Part of a small language model's weights.
Training: a variant of Muon for these matrices, 156M tokens, 9516 steps.
Each number is 500 + 50 x the weight over its row's rms, rounded and kept within 0 to 999. Layers, rows and columns count from 0. Numbers have three digits each. The size before them is the row's rms in percent of the matrix's.

# layer 4 MLP up, 768x192, rms 0.137, rows 0-213, columns 0-63
091:394524518522446529514530389481493426440512497511538500533582502548502536517530466575524550466501534543495544555508528544508566418520559500484354464541445439480546445494503498568540481518508593
101:436544468475481470480521512434480514505463427494511444448572469591556524458445596581452430543501508532582516452457395486494533482468576462453486407513545459521575452448541456532521576459528371
099:567450583488478528416425366485472455478523443519499537482523487496510479520475447452491475485554513557542551487516530496513529439469522567446482507523530421413496472499481479502442519554509566
092:466520581514483481512489571418474517484546531511498394412496421412441530527518469514402548625482462465476465537570507537585504521501551459554512514470510512521449511489512465426471582393483447
099:534442460502466525498549466488407406468399588553449543464498473584545480442541616516414564500519510623547509489530430474506417582459484543488512513514558538546448411562448550456541485505468547
098:475520533544521481577414522438446477475438427540415469392505546489419511464455558463421523446459373566421502509455510474545491493522582498548543502476541388493538540453475518464481573592509462
096:495451494535458501486487428497527437495381469548564473425521494449571512543505500585474477518601588549483447519467431442534535508506474485469488442490418533485431557502556435514451527482490483
106:522569551502489545441460418490566510467476447453542493491524453435525529481466508521507417529519507512543590485389550461567502540538493460558541451460491481553532460571489562425467517523625488
106:547505471574431402523512489496520456590468409469608459517516538481528609490440566489510438575470538496499550505539460522466488463443442456581428541546518514594444542551486499525489395404501549
097:528594470604487480566512555575393506440519560455539586557489485455464540517462515445471654504560469434469442491439504508584495484502512494460504570512523573502543538445541439488482562551460522
096:553491529529419503539471464575533550550486437393467427506494555540506433559557538509424436493424519384472484476483532344536418531484527599515523545520466533543443485520434496476437508420464478
097:491494435529474522573537442513490501434579621558548545531535524463552477543404468476510481483454529492493530486465389453480506489516408485518600485526594566511553508527464470546495571497539458
101:452501566519545520546457465497530518399400445542469562515453412517528574562489550498534452536515565497409484529496508515525407517464488427488584525532581506492538455469402507406493512469452561
102:443425536482482456569460545418485483501475473364451527570569503424399467410482441534439541502447507572478576450508482604553496506504534460499559527542513529460456493501490489545504517526446469
101:463504464608472538537407524495370492440507590479488583491470465483440510476527513526486533427492575491474520443536428415470435531465485503471505645379522406440596536532458538474495421423519505
102:575496495520443482502532540481489606536507573493466386484544422484560420464481530528492518599472487492549462478501500506609481542516479498458520483453503456621546425539490380501373516499418502
098:542501535616509509460489457519481457540398493490555458523539466447400494498447451425583484561427431484561528508482499505470462573547466577431548567483440481509529513469555476551560644511526435
095:517556554488457431493505519511442457512528576471561547496475552511546519479403546449530535474520457472558537441544414493563493496536427495561574439507532474487492450534482477454497519405538525
097:497403544522489524489513519472487529463516615526519492402503463501510474483515422440483501510474515584542551450488504485529459524583470466422586424421486575528497534507477558542449521488510500
098:495436446539470478452512438429445485535496599546580509515469521522380500438462473523541497492600417433539462563553521570588577539456452432566511511501507534496415566421473436576586469557565495
102:495604468454531518586500542524467387465472543567552520494529507533531470539511485558413465315445524525578526538549535475438487587503550577549434542406416539468482445526593479505506486589594518
098:484577531506473509458467444478425397497479520531473496430487504496520543567521461495489543478565417515406484511531438446445530384511493570462478574541498443466537555552478488541497429513458506
104:471605488461543514516469548525485423492473554422425434427504560583607555494451457497582496451453535526541435480483580509505566522517426583474475432571376505590569492444447486521489478523569482
096:544514511498376549470501486440387559517453479523537447516512502490443486568583473437591405487468509534479521583454472564400518560511493546508521484410377465477499459553451480541520581517548523
110:508515425507458556525592612578442463515467549524498507496530531551417505466490489533489464540477425488563433636550507520525448522476468477450500548566457507434513509564404526500581471457454566
101:438571512464516546409455503459519498537494501631590456464503525515517508474452468558525481514458566524503436521576459466570552566439390451513469563483468399420474472452416549555382594488524505
100:429470589476474505523483511500559429534455439502482468573505525528527463465481489472417398548549541522491495488424457448586519550549463509513499484576604459513474587451443449397560509449444488
097:620527408564564474469463458526499488513505460447515532451483484424487436501485460539526536435503560545514592406523497584530511600442500450527400543459604481569453530441438451516452579510494479
095:405495497512490440480448471389562396497521429522474530492496501439551436546520506559546482505634547569484488539520527510647510568453472435520509514433422479528573544467488464450462580529421498
094:547596482505504489573526541488531452415499598498537470438438521602605565486637526587502491474539465459516510464405491556568531485565495441451564457599486476488550457557437573526481447513511498
100:533469435539540456482458555506478545463475534577586466476458554480576579504529486509497481520386502539583510481473538449520507483539463538485510549540469446491446423498406512405467505512535486
101:487454476470584588465448484468501518423481408505458429470410500499442453463542525499394508458474466489568496509524502412508525446484457549428465490572437461504517534437418468570497515457470554
103:542471416452495542494440488465481500438494465485474511391529509461494501470371489544553499586521494545539550607474505413462588495573509498550558592510446525445531507581542417455480469563542518
099:511502550484557540509504412468571489458572562564544524533516444498526492410495473486446614466592506509502522544526457453518371504567488462565598534562445450494461395509521553503521501515500440
099:455561557513525465497522533504441537512512537506422458505511578467502497387520521495547549514437542566466497544371441469540432512479519534496506563474525497544546532470542470502432569432484514
097:447489448395646472510476544447480453532418500506469518475447470573433548558507519532490457522548459554518429571454543487530550477441497489479475467540539519523563450476529440559463508482522576
101:462484544621360459460548541500592474454514513468484592424484434472449467511431435550433498534480453446460570527481418510478546531527511394466498534504476536589493435454475470554474554594425538
098:505443460565511506551437497524542550527472431467609444423554476473480474527483562492474429549445574459524500465417485539472510499502548542537492454479539538474523502489550403520525367493517502
100:581559440516467541540451501461518548523451517481486513417500506498564510580446522563573510576521478499473514352511538498482473535518442540529530538421457486539476520501421495503552573572524616
103:413525543478472552516530499633428450511431515518478410509535443581499609562365436520518409475466522533554471508491549447595474561475519484470511540608559511492546568454437461515515401461425456
101:509516510559545468523543504493509582567472506435509531485456396487497508350445499455455677508523542550451491559548498481559534522507411568602540563461533554440519563545526429448486466475555458
093:406469436506500473521475470420417521489408436520627529457569527549610495424474518498417520501602502534518504497527507501527539569468477515524527430517546415485562489511497444448494487541478512
101:420456479505589507488594402560448505574503528654383523401480546453473450393443519513492488562575464461541513552489478453461515485367413517459466504435443461489539401477509500494461504558517426
100:505608544501437466470508532498494404507459553516456605574537590485456616549506491409454390437517553477596542480469542544610466442570412507403484408460587488568523421421508458450574513569543489
093:490445459487428556481531477652495458569444459588524446466483467520530515502521350485511507464530492560507497442468508460659508505472550471524490539499523512576497447474468418439436494416520520
104:497433513481501482476515526535438443516465415477562522514530596505497449449624506484398551501528628548532559557481479491419531542562576467513460561519546447451539481474432574522531470513468461
102:392452606521396557455494504543621601427485514478477414462497550506428601404514555440529476542593490490521571482538456514563446492441580591557563440492518429488504464499642421531455478461515527
100:499535555498476549432508514436459502514457483552483437454533409510549603434499568588533530498533593616518514543434524481440445510462489475550483540531487514512462475570543456511504510448508515
096:523620447416493538495479485428480552553408541506506520443551571477520502543516636511510531522536554508520467591479449520485403494493389394412506419495501483480403449475497445493430540546465530
099:423431530508496474481378562506528493477426465587519486464502512581569467552485537597477498579598512475499449541446457471563600533528568444429509568625564514458439445474449439486456544462490525
098:560455521461516471497521496556486516437501512528502454484462532491525527481609523511453457617499532500541542453563509491440464485545424551576525441573527456446512474557624520423489486488528469
100:489521546458538461517391529511550455467460499563592542465438481489463538507522511585505644402478536578520520481537512526509490515549515533528436438405465460547522515504504476483409479389462474
097:523566562426434477477511486469398485528497492502537504422573440414534511463492454575475537499516568575530492447491396496388533519521493463497513419572467525453559451604502485571465536484600569
096:477543436567450581521498543446526564457467551558563554464440507524487455420526481452484502530379431495493475403430510401453505542395448541460543457423544508556589471444549516519473449516492552
107:528498408484516442487499526454396457483534497456528476429465486498551522499469500506551516443513559451453399536527518456488393563633469445469475518521460443524529471498559407422493502495480577
103:440531553529597546418513469445473457554555541644439467471486493444609497580577487461451553455517445474538541608479506520483511500550497487525473477538504516556496489518566383455538568479599590
098:477483459531513500507587431557571541508426486559522501439620487521528520461540503503486509445466499462411452527556491482572560575458452502543522537575569500558532510544449457436351517527432381
114:423479485454548473456546494548519501493492602509393545510334445537521514544489493482562489476437520487422529456425462478546482486462567549520519521458473534496498495470393495492472519489537480
097:372545520528522480475512492529485586430501574518517518434466545553460649445589586496537509557609516540524503558464350551439525558499547490424493533503390453446514447464504543494551488481519423
106:544497537497541575439429539418526419458426530514570540472479448501459525472410483538496492426570433431515501552544468538498557547510537435510556504556479456468515423543481439420493529505504459
097:489419487538575522561480507565532554466513534498470542520517525540496492401485467506496542524531490561542504473432469558534515440396449431571455535419577581448572454416421464474434514527416527
109:560440526465511573511494413497422432594508553519451471492442470455549606472473427577463570543435448440498535515451498460526464477562489524487547574512446429485569580559557476498481507496532506
095:430542529495535518461447428406482505471490489463452466508486490523383557379573497534530550474553578422452581551564476479534447538427598538487548431564520511410517507493454449539500395544551500
107:508518494480411592456534558509558521558520474562459513528484494586545491523442520607522508403458547462410534540549517385468517507406444586447487442535455514511499472442471471543464517489451476
101:492651572549492546544508483502515423539545486438562492430560537546487577515520538512514510521565560533470439498526524520477541460485553550500489497483560524497421475541428539504514369482544502
096:504460452457501568526424456552547531481592536592476444500532515560445526479482415467510474464558503433417551504425432523516532595483475514516601444494459449617448537454484444528467520481500480
102:553570526527470539542461522451466415462582571476455547478508543456513448366477466527539482474459528544508517496515526480461510388533563460465459446492503531512499485548487531503505579513520409
106:421513460540504473488358497450529524456473493504489478378490543463440512561485474475543515509640523522513528467438443489528541486518416562621580453476422452510378577522495504527556479425498460
102:480470536446531532460510545450512526473482498504455473590526450466450605539533381526494509472501490502488563543485427473492457500457385420658506476561506519569465495457550492530486444546516627
093:533471597537427510554479533481480624488492419456531455509525586439480517516556476505612574445422540501558512438519435452520518514513480444469475495472521527486401428549597520544542481416512444
095:502504529487497518468515490392458539440488523472445474458485451469521510591434481521467462499537456589568426478459626550484472486603515492516527482447558548437602477437534515549490494527469391
105:450525502480488512504457508533408477508507533459479448551430505545448477408379529444546557411589531483574470459461507553445542483358453510454534454519612479476470516453466528595467535495487498
108:432518532516543493477485575542430420547486613503521501444497525408543507509469478471431529572473530615513529461459505507527473537478562550480436492414547363546463407417403483515401475494508545
109:496550538466528541463464503428446543543473460568561438525531558553495438531452393466443516516522508566519528444563450444409407524549388424578445531447598450479552470420545515486422557528508512
098:492489439597539557561403447466449519505475551569504594415490587481481438562538429462472566487480557468544462396447531478627499401543536501551581488495482478475509484485457480485522558555489563
101:404489501568550522494392466488415465580487460339411452473513446529437556586494462562492604507456560486552476543445534515462469488448408459561586479531470449451435573569550504487389452488471580
123:448508480533533517422480455419476537487570588547605506565599521569486506521501467531527489505448487564390500389535520549485498434464579484475432527455418459472503469502431447579547510485524505
090:497597454468635487465468449559505439534534453459419526349495535508532488507438419534583446496506431517477455474489494424441473489503492460493612592498486534438564581454496527447498507566524474
093:475503547517528434535582421503503526530532502557494426552565441445492552493493406496577543513407499565403511525426438510503509545465375519599469559466583504512481444511492520495414497535507403
088:475611529494408527576503574453542425464531462491451418373449478544550559462460506533428473516396516535528423483482563499573477560538515408524480527399506560450519434567540458547543484576537460
105:514412460547526558526589454528481475633441524483517445520441445482513521467461520505452511449512506498481502496488495553530469517587421476516498515545505495491516543530575424488484543527485495
110:567512559481498499518451515516570497539542540486507454548484385448543521560419538520372445496397496485503466450487566443518585514481527492476534460507526449543484392534529458532430500559531509
099:495486538490498525474491473488475533427458501490536496509645548477533515529503496458532561429484535406459488544473465458468530451469521390447458492547511488549482551548471388519412503439495544
101:515518557499450440451497555525387467497515471450497512478488542463474471567563482416534486510452562541431451425488474507521541395493526471504505541540511512524550502573439479537507457535504464
100:491536508548596509498526588426493491505480532497489465495524482480498469546473583464441503505480458476506506547460461489479557606419538462516489532416557553507491562490476462460482523489503570
106:432527429508458393455385455500452561494539557585538480495490384412575491486497518515560425561585517519444527494487547523474514466484458526450459516619560472573531508397535455461405468517527418
096:466504506428499517580461505554422509493506509516484531536548446506544501573484443466544498559531474416460588440477455530528581422618509535512417432507527453460460471481540495466507527530452528
086:459446489451548527538516354459440547459489490531415483466448445478501575519519487572507531495584467492468524492474566526493568543547559547589562434595439440462456492568543508515461579466491445
097:391566574486416440539517517506550401574470495526629517512475460550465431489507467549564404388463463512452516494424495567512492426528469530499503545570644463522433553468504467465526484483490518
105:554448530522529487461494476501487549573484556384611478526539571442456551544495586537558489393548573445559594488563435476511571443505427532499488488519500496571439531460418447509456479451581522
098:543517490537540453522600517524466561503486515522545423478492432472581462553529546515498548410445545489492514517472562486502427552529577568446537544525450560502542498409420468420520547389495517
092:525521519528435574507562499577435496496625456444452457479545477562559616387530554496449491590526535629525398555486530570544499469494425470490496441416494493422522522506536508553455542531460480
097:457445521492474568451533561506462405458531461504519572574514519468425484558422459472482514502497470402472537534504479400532498514386546508397500498418430544525469469481481484557440540454593537
103:478560513467516540512531454507541471568474589420530485513489473483475501521528521485508553526431544555566536545519453463517529477494467562528541535490410496428476464472457467531418476501469482
100:448431394442502607447501496467410489511456530551404577586486435493429525493433536525484537559528488467483524562551548390567517461540516523447485468533451514554548524452446474568423553517514444
102:492566567504479553463523540441441585443412521491386535468606517521578524445484477484581499459569550422492473511451493524599429483483477417558522514573483488571509500546427512487558485473550428
103:495429452486528503454436486485461432478425458528483478481442592518378620500594566515575547507484430558547493529475488497418555431531463559528508417494508498494538510449500532477391512433474557
101:522548528438472441514527540581428502450505413564554409505483417465531519491409504472387496536546503459581525460502510524532485492452412458547530462474553579437534558464544557507487488468570459
096:568471556588525501507491535465501521585472520528493485468443542443453539500522520493420490510491523571460547501410581462403547416488513468430525517418581346542468476526461529548485628482521550
103:504474607609504522459518487450567477611478480482507522429512497520579522481529563478474463439398546443463540445524514496479577554442577514503505380421445517519509479564514402463452509470528520
101:518443487529446500494531494446468518393559532485465491472419574459467493406524472485500563533495472514423460448434494449568493663464560499542515557538553536537533482462501459482540529553436551
104:448443457553450485460472513482588518522506511437531508502502465492444550435491547533577475502493486522516551502463498547560482579520441553448613586538582536467535470553534408472535484477365431
094:569413540475506561530496428499442468555453551512529520423421521500510603528521441466518535456444524543492551504480506471594503500506430602377472573505483493536616492516542536399521500516440533
094:456486505500462557530510505506476612469552464408459527529475417433609425471504538546556519563496549500504337519508478432411502450541505596467524550539420558580470596514444461372508531492518444
103:537486444505572505549414484539442475506397496564478452514554536447471440399472570489515518541460530500501425543545570593465502493579428365532507495598475513506441549525408455526446433530541486
105:516499570521495400495475467541388519531416469517485469492485596533536474534518489452454550513502443554402508456523469398522567486477537400521568545512494519473557505528493523480521502538504476
088:493517522560456524515548506526489547449475444474548528542520532419482428467460513502432480498467494548398418450465472499495428539562515401541552501503441464547475469513442524565435576334493546
099:512554455522527443504495528546564541473513411549493481421439552505539513512540547486492524488453552528566493494394487478497535520579476493457487533611498585476450511445536440572449453540501604
097:508492430474521493496520485447413529476460506439471468458457443465479476488510548519515517473548433444492583566516404566528557555451456494626500462491496411434526481446486491395393598521483511
102:499459476489447515417470628496517472526540479606507530460507436551480453541482461491454552430503349494500479477499417450502525452484515557513512440532561524588559605471404539457521441423466498
091:502511519436394529480482455499432489531545555424594431581433486446532473441455488472490459469564550548570599501503467454568493564523534551481559460488579512410463466485524490506474505446551547
100:517514508513472506485389521519521518495558531499452512544511465502543486433559483501476485483448514543534527469428521471420472434551595504493505444509524399579498434421446491457537502473458471
097:493520518451489445377501568432456502452430484543406440463500574580544508485502464430428458524559502518526518421431523508627558534644462480525517530462494464442513555523508499552518565507499458
104:498531516485495557497550606539554516493549451537440562462488486488470546384528479613482450508473486512581537454503515520511517509498506440520511459437472481509509446503518464439496374604474469
100:461489474480467566447474504565461519545530487553521446484568600479519429498445599589502458383538530529461536519553520482503534556518554485462415494512438529480448483479547459469497595577589463
106:607511395493536564526492334475493435515487497488531489539545471509428620461512527591471558579504499542451459398490525455560504351490504589489442540546534434509530511476522515549526465518485531
108:523518523505532571526544571463418609445438469438329493483489457502427444374483516531544455526515556501560454462511442522542512469486447524516450470516640461451534561554477565517502495561541500
102:517534495502512557482484494482482541494551578553512412429555595526490489499469533570496446396517419532511560436461412500432520429526562492483534513585480440476512437454501490527506603597487616
093:472511544502447581574475568472549536436548443469484498412485506460478452468511456489568431479498526489517551558459521413535465571423448498428490573418553530563496493583473498510498545529524609
089:483519479617586466452577529504460562501516382611475425481486506529516510439531486507538490510455507509522487456584474461499499532453470538470538536557520477479492535510412475459553561525476535
098:488489451486426456509508448493517549567529482480396476592635550608520566523509539532478532553495464534550467481499533532508490495593472428462535470472505532510439544444446407457556516569446550
101:434570490530631450455519562562536506605507439519553531516495626529459488505428588538429438437527469549469504542520509489523444479563454515474542498428472538570602475475406479449543461496527519
100:488465412479495499592592474453455465461552546523456528303562545568563510518498570616542542520538484484550532543552522436412614501501502507578437486404373508492479479526467578465482453521536403
100:516490553512436511571479414610535461488526521600454507527495531436487559466500532502478560365468455592499557542372595437529531485450510541435384459409445472540585460430507469492470529461455511
100:553574515468476411514470484513460510472486483544589438567390490503460509433452511493435512532553545465534587545465421468462438456531473531485474536478559528453527616525405505397466484472547528
096:522539458611424572603545578542509533529545511538559417474502499514476504509460507520456572392502495561574478547644569442401509441457516571487551470442481665469456506508502456445530489492415504
097:434573515491531564523437524479470474460469452364430516476486493549530560547505534557539443424527508456526415534476538476433551494560429441539522547542543617475530439588471417449557483467451487
103:543546491458484503528569530431446524517487573410559475525499558511529469416501381492461527533560612517499464477441454606494458479455534457488550460476461468475568420512475484442503492551516536
098:519503409510487486565498562411448511532476440504477491588566496526512561504543496504496488500481469461487514477445431350469521445563494396538460468447530481574421500556556484465555482537530479
103:466499432480397534568486554522443478480458545412541501418499451525570405432553503446527473410543537481451476468483508503449498578493451496582508486438487522482464472498445467527478442498514482
092:548531509593609461474516589499443483518500429471480492520482572440460565476569529559521348473546463522478407567491469507528479472455443541497609410546515541567358552509500434502500530561518569
106:529434519492552493479496517552493524544518454442519478481502552529538527450478522524544452568594567543445515495447470642487548531468477535445377519537437460507586469514443523476528574506417435
095:489528597509535492552394568567408527503410467567516515518518488488529602586520518564516504552514430526488471432511453498492531484510533564429420512598456551421500446463604477517549529504416423
094:496519497483455495481490521600514579406405552503493355503494361593527511517533500585627501485528476448509489531496421420476506589489559515522504491507474583518498496460441475456458467496436461
102:447552541443516506500572548484489506446568393489458561510580506541425499463404582531467565495476494508640474461487493472406472440485561586457471511482542448568574504536412466434504511570509493
099:475499524519550515545490458542460542534541412468439450415476511489525480554475518497519351444485523454478450453509528370456497448494538478495495507422425504444461447521487517519443448492527530
104:421503535512608501504541465509487495501511581438463565569624482422475459389598428478548560488455437467519567481449475579502553513543478539577550517512552418589537423536514432478516517411455496
099:525516546500563462538456493544555421498583484459482518409430551479504454528495473610487507527512561490433413490432524406532468523430471515529501468505490467537513521497471526477520365597470505
104:520479579585529428576514449570491455496497512557568492518429478484518537540514449392434465518518494468589540498501462391408490570562416515483510487446561492418504491571503466474526519520575400
104:602490488476558482529551493538416444445501429476447470606487423533476422489547483594498538555493531456531553541448494448524490487550487468511421417512489490457494508532501567426493499580507517
100:517586514441535433539515506495455506470479518526553503477529598509538435537610489516530531378501488474525535459454479459439530507482474534584584427487513506398462534485518462427476638436472498
097:436478490502478495463491454562540518494466406457469457555528471412644501523464591545463477547502534555529554487531490462570565583495604497447520448527489453546440486528528516459493578420457510
104:382487474472495428528432615481486560506475490518454462508569476467545443527460453547465494468566572459550442506481481552590607464488363448509511533556528419575464512470563395538485465460562517
099:386587485538530533488532572409541562525479551473510528539524491506547384510532577401520511492539575419600519565469507545478524498492547523552530433480543536474512557475490375417515513577530529
097:519575434425503467501573493608436531523461416492505538513520466504523421540524546435484473470478504494543437573485471534556499453463568467545416489525449499536408540568557453551467416461577493
110:448392551563520436523541469557455383609503515480423407484460554425498530515490493457442454611567500528526439552450497527483470412475449518434474474473547478472447561502501493479568431507488537
101:343515517539472475456520508466554432461436455498460496597500483399524438560436502500534544500531504564516487510540469541595504373564507554448454490528418549430543594495497493470442469476570432
098:510553464536550494423458503534577449494500612460587488429542485377521499511490487429515501469522440511520547474615479433468544451417503530472511465460562476517517546482460470493581522570363482
106:524562455522554498436491585443558479514419568561478422504544511442521538564490456470483522491518597462535428508453476444489453508537534471472637443500475441524442510438570527456437503497461494
104:473547444501576473545563497473425367522483517521437388433495393511470566483379526530531578491510528543505541485446542530505444464534515419531537568453434493472523480515460558578452457547519553
112:487403567511571503481541537573495478576494547402512526447529437596456526541505499482481480480483628460448452463542455561484500496515403546513444503499521390493545511624487464505538536468451486
103:433530491503527527573484493488421462513520527569512556482504492576520537474395523486499470499498582562434543513571481489533490555477484352451499467495518450458559427487390525466415545538551512
105:502562494452528564572488450448493493572518510446519530484577537610478477521555498572508550441490496561484557498435505540484485506513467579418514457502506432614458462522504485566454546459501577
092:476486486486529517532504441505493507421489516513376523458478487497594578537510457540560474516501502503525453601517565492578576496468545482482423457478470439465462492459496503442552561462489499
100:520415477501487648436503513533448538437517450457488499504542460544501509460474361467470548520492615495501443459489430398572486494495472502494544446470514499518491566420626476461536525418450514
100:584370428422576506574491509516449493421567493550553543552460519533511437459449523401487595485547510579478546463443400517500479486607507561501426534497564510394483484442434532444500510559544453
101:546461448540553500563463582498479506600447602453511476482427534447412479455501492502495493610585478471460409510568498509533415467461545565426482523408460470489529450484461496460566536537500516
091:483487445560495499488540486508484566538398435468559501491513532449585474472519489553480583561521524513528397526532471492470499542454556444456523457563661505442524510429438476407431539506483529
100:562434496600594543425454486494505414443536441580500530485502473519572481580530491456509520544538496482469512487523525366517413476526458472491478496502467458433487589497434619537431494571506489
102:534537467543494410458454597604451526466535409521426501502498573538543544413474462556456467470606485541455502538449466439466436531548534555413528399589493451546484505406521471431464488598411473
112:465631491466535581402608470451502432517556526548566482467482506538515481542466506562474540435427544574573477566457487460504571554518484552436555478473454446393446536572464534515526573567420510
101:498575469515488630531449557503513427545455627507441491532460554454506529472487569520421455509507493575318500464531522512479526510454464411517554565436474452492472577396491501465490487601510440
096:493453558550543423460613579540490479458415439452515442490498483555489459385582480514469547607516455509461396508510495573510538521478491424495551498452460484559557578574512496410429455482544427
093:420532513554467491429556481473450577449497527443555489520480418487561554447466575574512540618574484493490574561495513591411543477554457394460477520424435432510502439505553448502424518454465606
096:460401489504468533460454527528424568574512484436492557479557434569506472496508494490439552477595502568501493505503366515553459506523517550524512486472487540431517420495571490439409453545615493
103:573448450503543506505464522523481470480527520464538488522433402484573417491438498461452492510510554500628483543553543490416558434432553532529544581466518500523471439542540502536491505527583554
095:460623497475527521504493437514515474462446527492442405438497445485533502517377481457466510460477383515452510419458586510482497524486539419524520498414527495514547487513476496473449538440498582
112:422472494507482483567517433552513498462446522450611541509489546430498510449544509464585547547546492486503433529423461415520529445477502538518476522455515625422518515548449504558456484584456428
099:424516473485481535392512514511508500496484486470570542493475454554555550539429555465434473460533449486435541449632462542545471554503525550448493516540417590526440517506443496433508501520544428
097:408567436466528579465551540485526472404462481519503444478523483525480551521420407459556511448450476510582575552492480491537470527547504483666480447526581445462493619505521462501519482484491555
100:501495412536500557545507513473466528543467501497419472497516490525523519576495519591473440460425503537500444487528561583468558457568463538413478499463507558469508508516466500471524449518542513
092:368495544374520481465513496537486465478520571523436519504579494540540558508556451550510547441520453421405407442506535532460473425524551472499401465533466450505433574516366468480520530557549520
093:460469476512509539433494535557542461536501504530481531420520524450523539483513485478430542470597543539503497460456510513596579498468418504494558492433503394552432507485572468488510521433521564
100:388563523454501555438452505518482488581475484534527475454559487494553482441457521457562455514543527551586586441501516458533467514461536643572555571446535535538547498497480497515430529511442556
099:508536512522519518492393477561537509568433546526550515465574480546522575528465496570476478580541479441461508540478387505409514498567518470417484484484532504617368502528523504509448488505541405
095:561574434528508536555525426368539460490484503491411533537420563439484563462533540501469446505450473551518539425545440438622404514419486500543504541501544425457566548549544504523592552531497512
103:531533444472495493395469547503545466617512604398496446580523502429606502440462513500436498571548494499544476477362535454581476472535538476497541481508533473471456540447522487518475465420467471
098:504529547524488496471421470498454440503526532507507474447607551467527561507492512485455497453495447431473555492547547433504403451438460498533532396436534422536574518559550462461516441487474450
099:423529483481466481519503530529518481470467525524499570517430417488380491536404452512545466517412521516404472491434494401377486507535496455535472496490510528547444434541458461606451423455504522
098:455524538472465567516406565496553499550521470481542446492543589594469538480518543478467524394522414594428457442593431559458533500418440517428502455465486499565537518489602450606501550485522495
096:462513465555387537589459508490542510477474491607452508547472511549447601498495388572520488598517509528521495557499492525381515466489499437524504530473592503580452512408445542426514540509580503
108:529424557439499482428594510406487458455433434483504494497451493491475511553488537530537442504499515579472544488529437584555557572474489414599576538522571451510514503453375471482400537477481463
102:473485527540532522424554512601549494558506458504513373487492439650556550489496435495437469483516594490543409506542485444598540552524463465542548509446536427589482489464523505397577535536414495
103:455505498530487517502444495473500515551503500620535475400566580502416547471514531444562488498558463424554461423510487525487505567380503372479536476446484587534552468378477445539585606515500566
096:539496443555500517442490490510553569518453473528494453517556510393503516505510524527461520572544537496549582588377596498485422526487451536406507472495516460481456430454541492476539576549431571
105:554529464490422564503543487500506439590555437442571453457405511467521470493413544525508469498512486524466546488518586416537600474597490452444432542516477373534384497451424531536499493490407452
097:498486482566407471422430513482520472539550433538430539521530633534470507409513478423474473399537436483495570637523523519450442510570471474428479349474546451480509493539445505543381547407535514
095:558505465538484525520478590430487455558529475474543488441420490537545490519485518558428471589454470459425525540544438559443482551551461550519521541469504439475507419476507451493474559535496476
107:434507437498460461478463476463482475607551479510411549507517567474398441461467578544421454575500536526498427501511413527512536581432512536491525547519478488537442577424435461452528451502516495
101:501452559450467500490492488456536452447451474519573440551432528450503417518552498538442575491496525533506499546573403377489467420484483531454517514486409494453526515475442507418472522506466499
107:516364503578450491541568437503457468484521527463520504543476465629459485464530549519579488466458538576547348529561428493530474581541435500456482451589486477532504553462395440440501571570535477
100:457500519533512539554476515527461551479487482471478470479402547466408519502489465490435562495591469558603445552489502465525545512501464542538546500437547451565559418476516466513416459386499508
097:417448436564538499547513465519501606529525535463436501451512514362546555453491509540456530503487531503480505465580465564505505573346480471652497491457480522503451429437495424523564474568514551
104:516511526549454572509478511522485446471481568506509523451574456401491468445483499515527505581444490456658483427528490591474499456491498471515542504353595467618504456616481477506436484541523462
098:495550494416505522559561506503496431448477469492452520528446460512586448493485465571505529449478522592575506474522440514467514571524553571447501529533553623483557480402415517471527550455513507
102:457399454455441537519433596519483516457441531518575444529523545512521538484573540422558532448493597570560511434460506560560465546499564477473460544545488445585498410569473552492414563543581554
092:511475479479536495497524538470439421489488560491595485463573476529523616403503437540480528539497489524559508480567536496496558553549449411449356398535447482588550494505489437521474474495547479
094:517533467528541528494496604556470592486420373463471502622591504518555528452515404461569533459531511547528524470523540421459508422510516507597523469433382563469448505546473541533436431454492445
102:552486544535553552516475456451461491508380576537502526431433619424504519498555519529493572456477499511553473593507552487546434641422505583519501498521368484413466547501486500526512504555419466
092:526546447470452451502489482479477531471510540534537474542410470532577625477563415532452510553607420523505391473476503464500503463499571427461518447550547554508530544506478485493476504422526443
103:507522566536526449488408552568511527447517493476409437405491512449440505482549482514543582530514532591440547493480516531439479510583448551472461416526486494516465538518429532420496499446518420
097:502484453515509668558555520481446458511487520472550504475456500556449478430460439521520447425522521537539499468457527456496532497568615557447435536484559485530493444481446522386494510501584513
099:547502469517489524488437614512509486532482625495502567528529523606418390493438481471420387550538465431490504425468419464426522610493576560505406478529506508494473492506479444433500502557492520
101:487530502522479536513536431489498488469466503500566527425593537500419478451584457615479583458480583540485577487529435414497484435490545439476552511463467400403512480624506452525517488418550555
106:513405453451492556473548593537577475548470496440403444433494433534561567378546495470479488551470495500471533507520434412460592576465486507538467530509477552462487581502478441519469452492550591
101:490610545532445475467576433479502550516457432483448579485461472509529528552550536564523499581536481519555485447453455477464532549460473521442443482499554473544513541421487464523567469408515526
101:534403434476525507459524538486497442497456466518418517590398497356486439480538447555462524477483449439568501465464519471505486438467433525547602578512533438446450566505566501473490546527574504
101:514517461515445447546489499499522462454508495357572478536468479513496496506463542503500470547512530528500570482527473446491522502477544476528520491550516497487576462579513407593393535476497437
099:582527498418514493509539534516496512410496592446509522544491602491473448488497506436436508397512568541592407518527572528518540498556485453494516528536477463473528482495518470501558527560480441
101:503533461524503546466536582508530483510460469471503411505461577484401572511565621507450510468461601469463571509483448495517506503537490448501519542543524478507483534464525402508485480573469593
108:426548494446546474537568596478577514531562423538530526411549460473450487451481500623573496484489431521469596511445484474359496483436487494635524465549598554518491565470521438450485447389430513
103:529468511488418456549451469547501409447493538508429569600529571503536479478579477471479556493484499534521559575523426570500505486507528501507538508455506465605468469425424501482487472432454460
108:458526508444429616497476484387492470527474564418507492459446601616495571475476450565452427424495595529459548524570499415498608520467491490394488450451482488501472466512467452451545497501512444
092:490552466561451470559472450521486550497491469510438507466501463410516525432525495520443522535611597560560526435594456465554437478536472504521464446492481575478420514398404522424484539550541484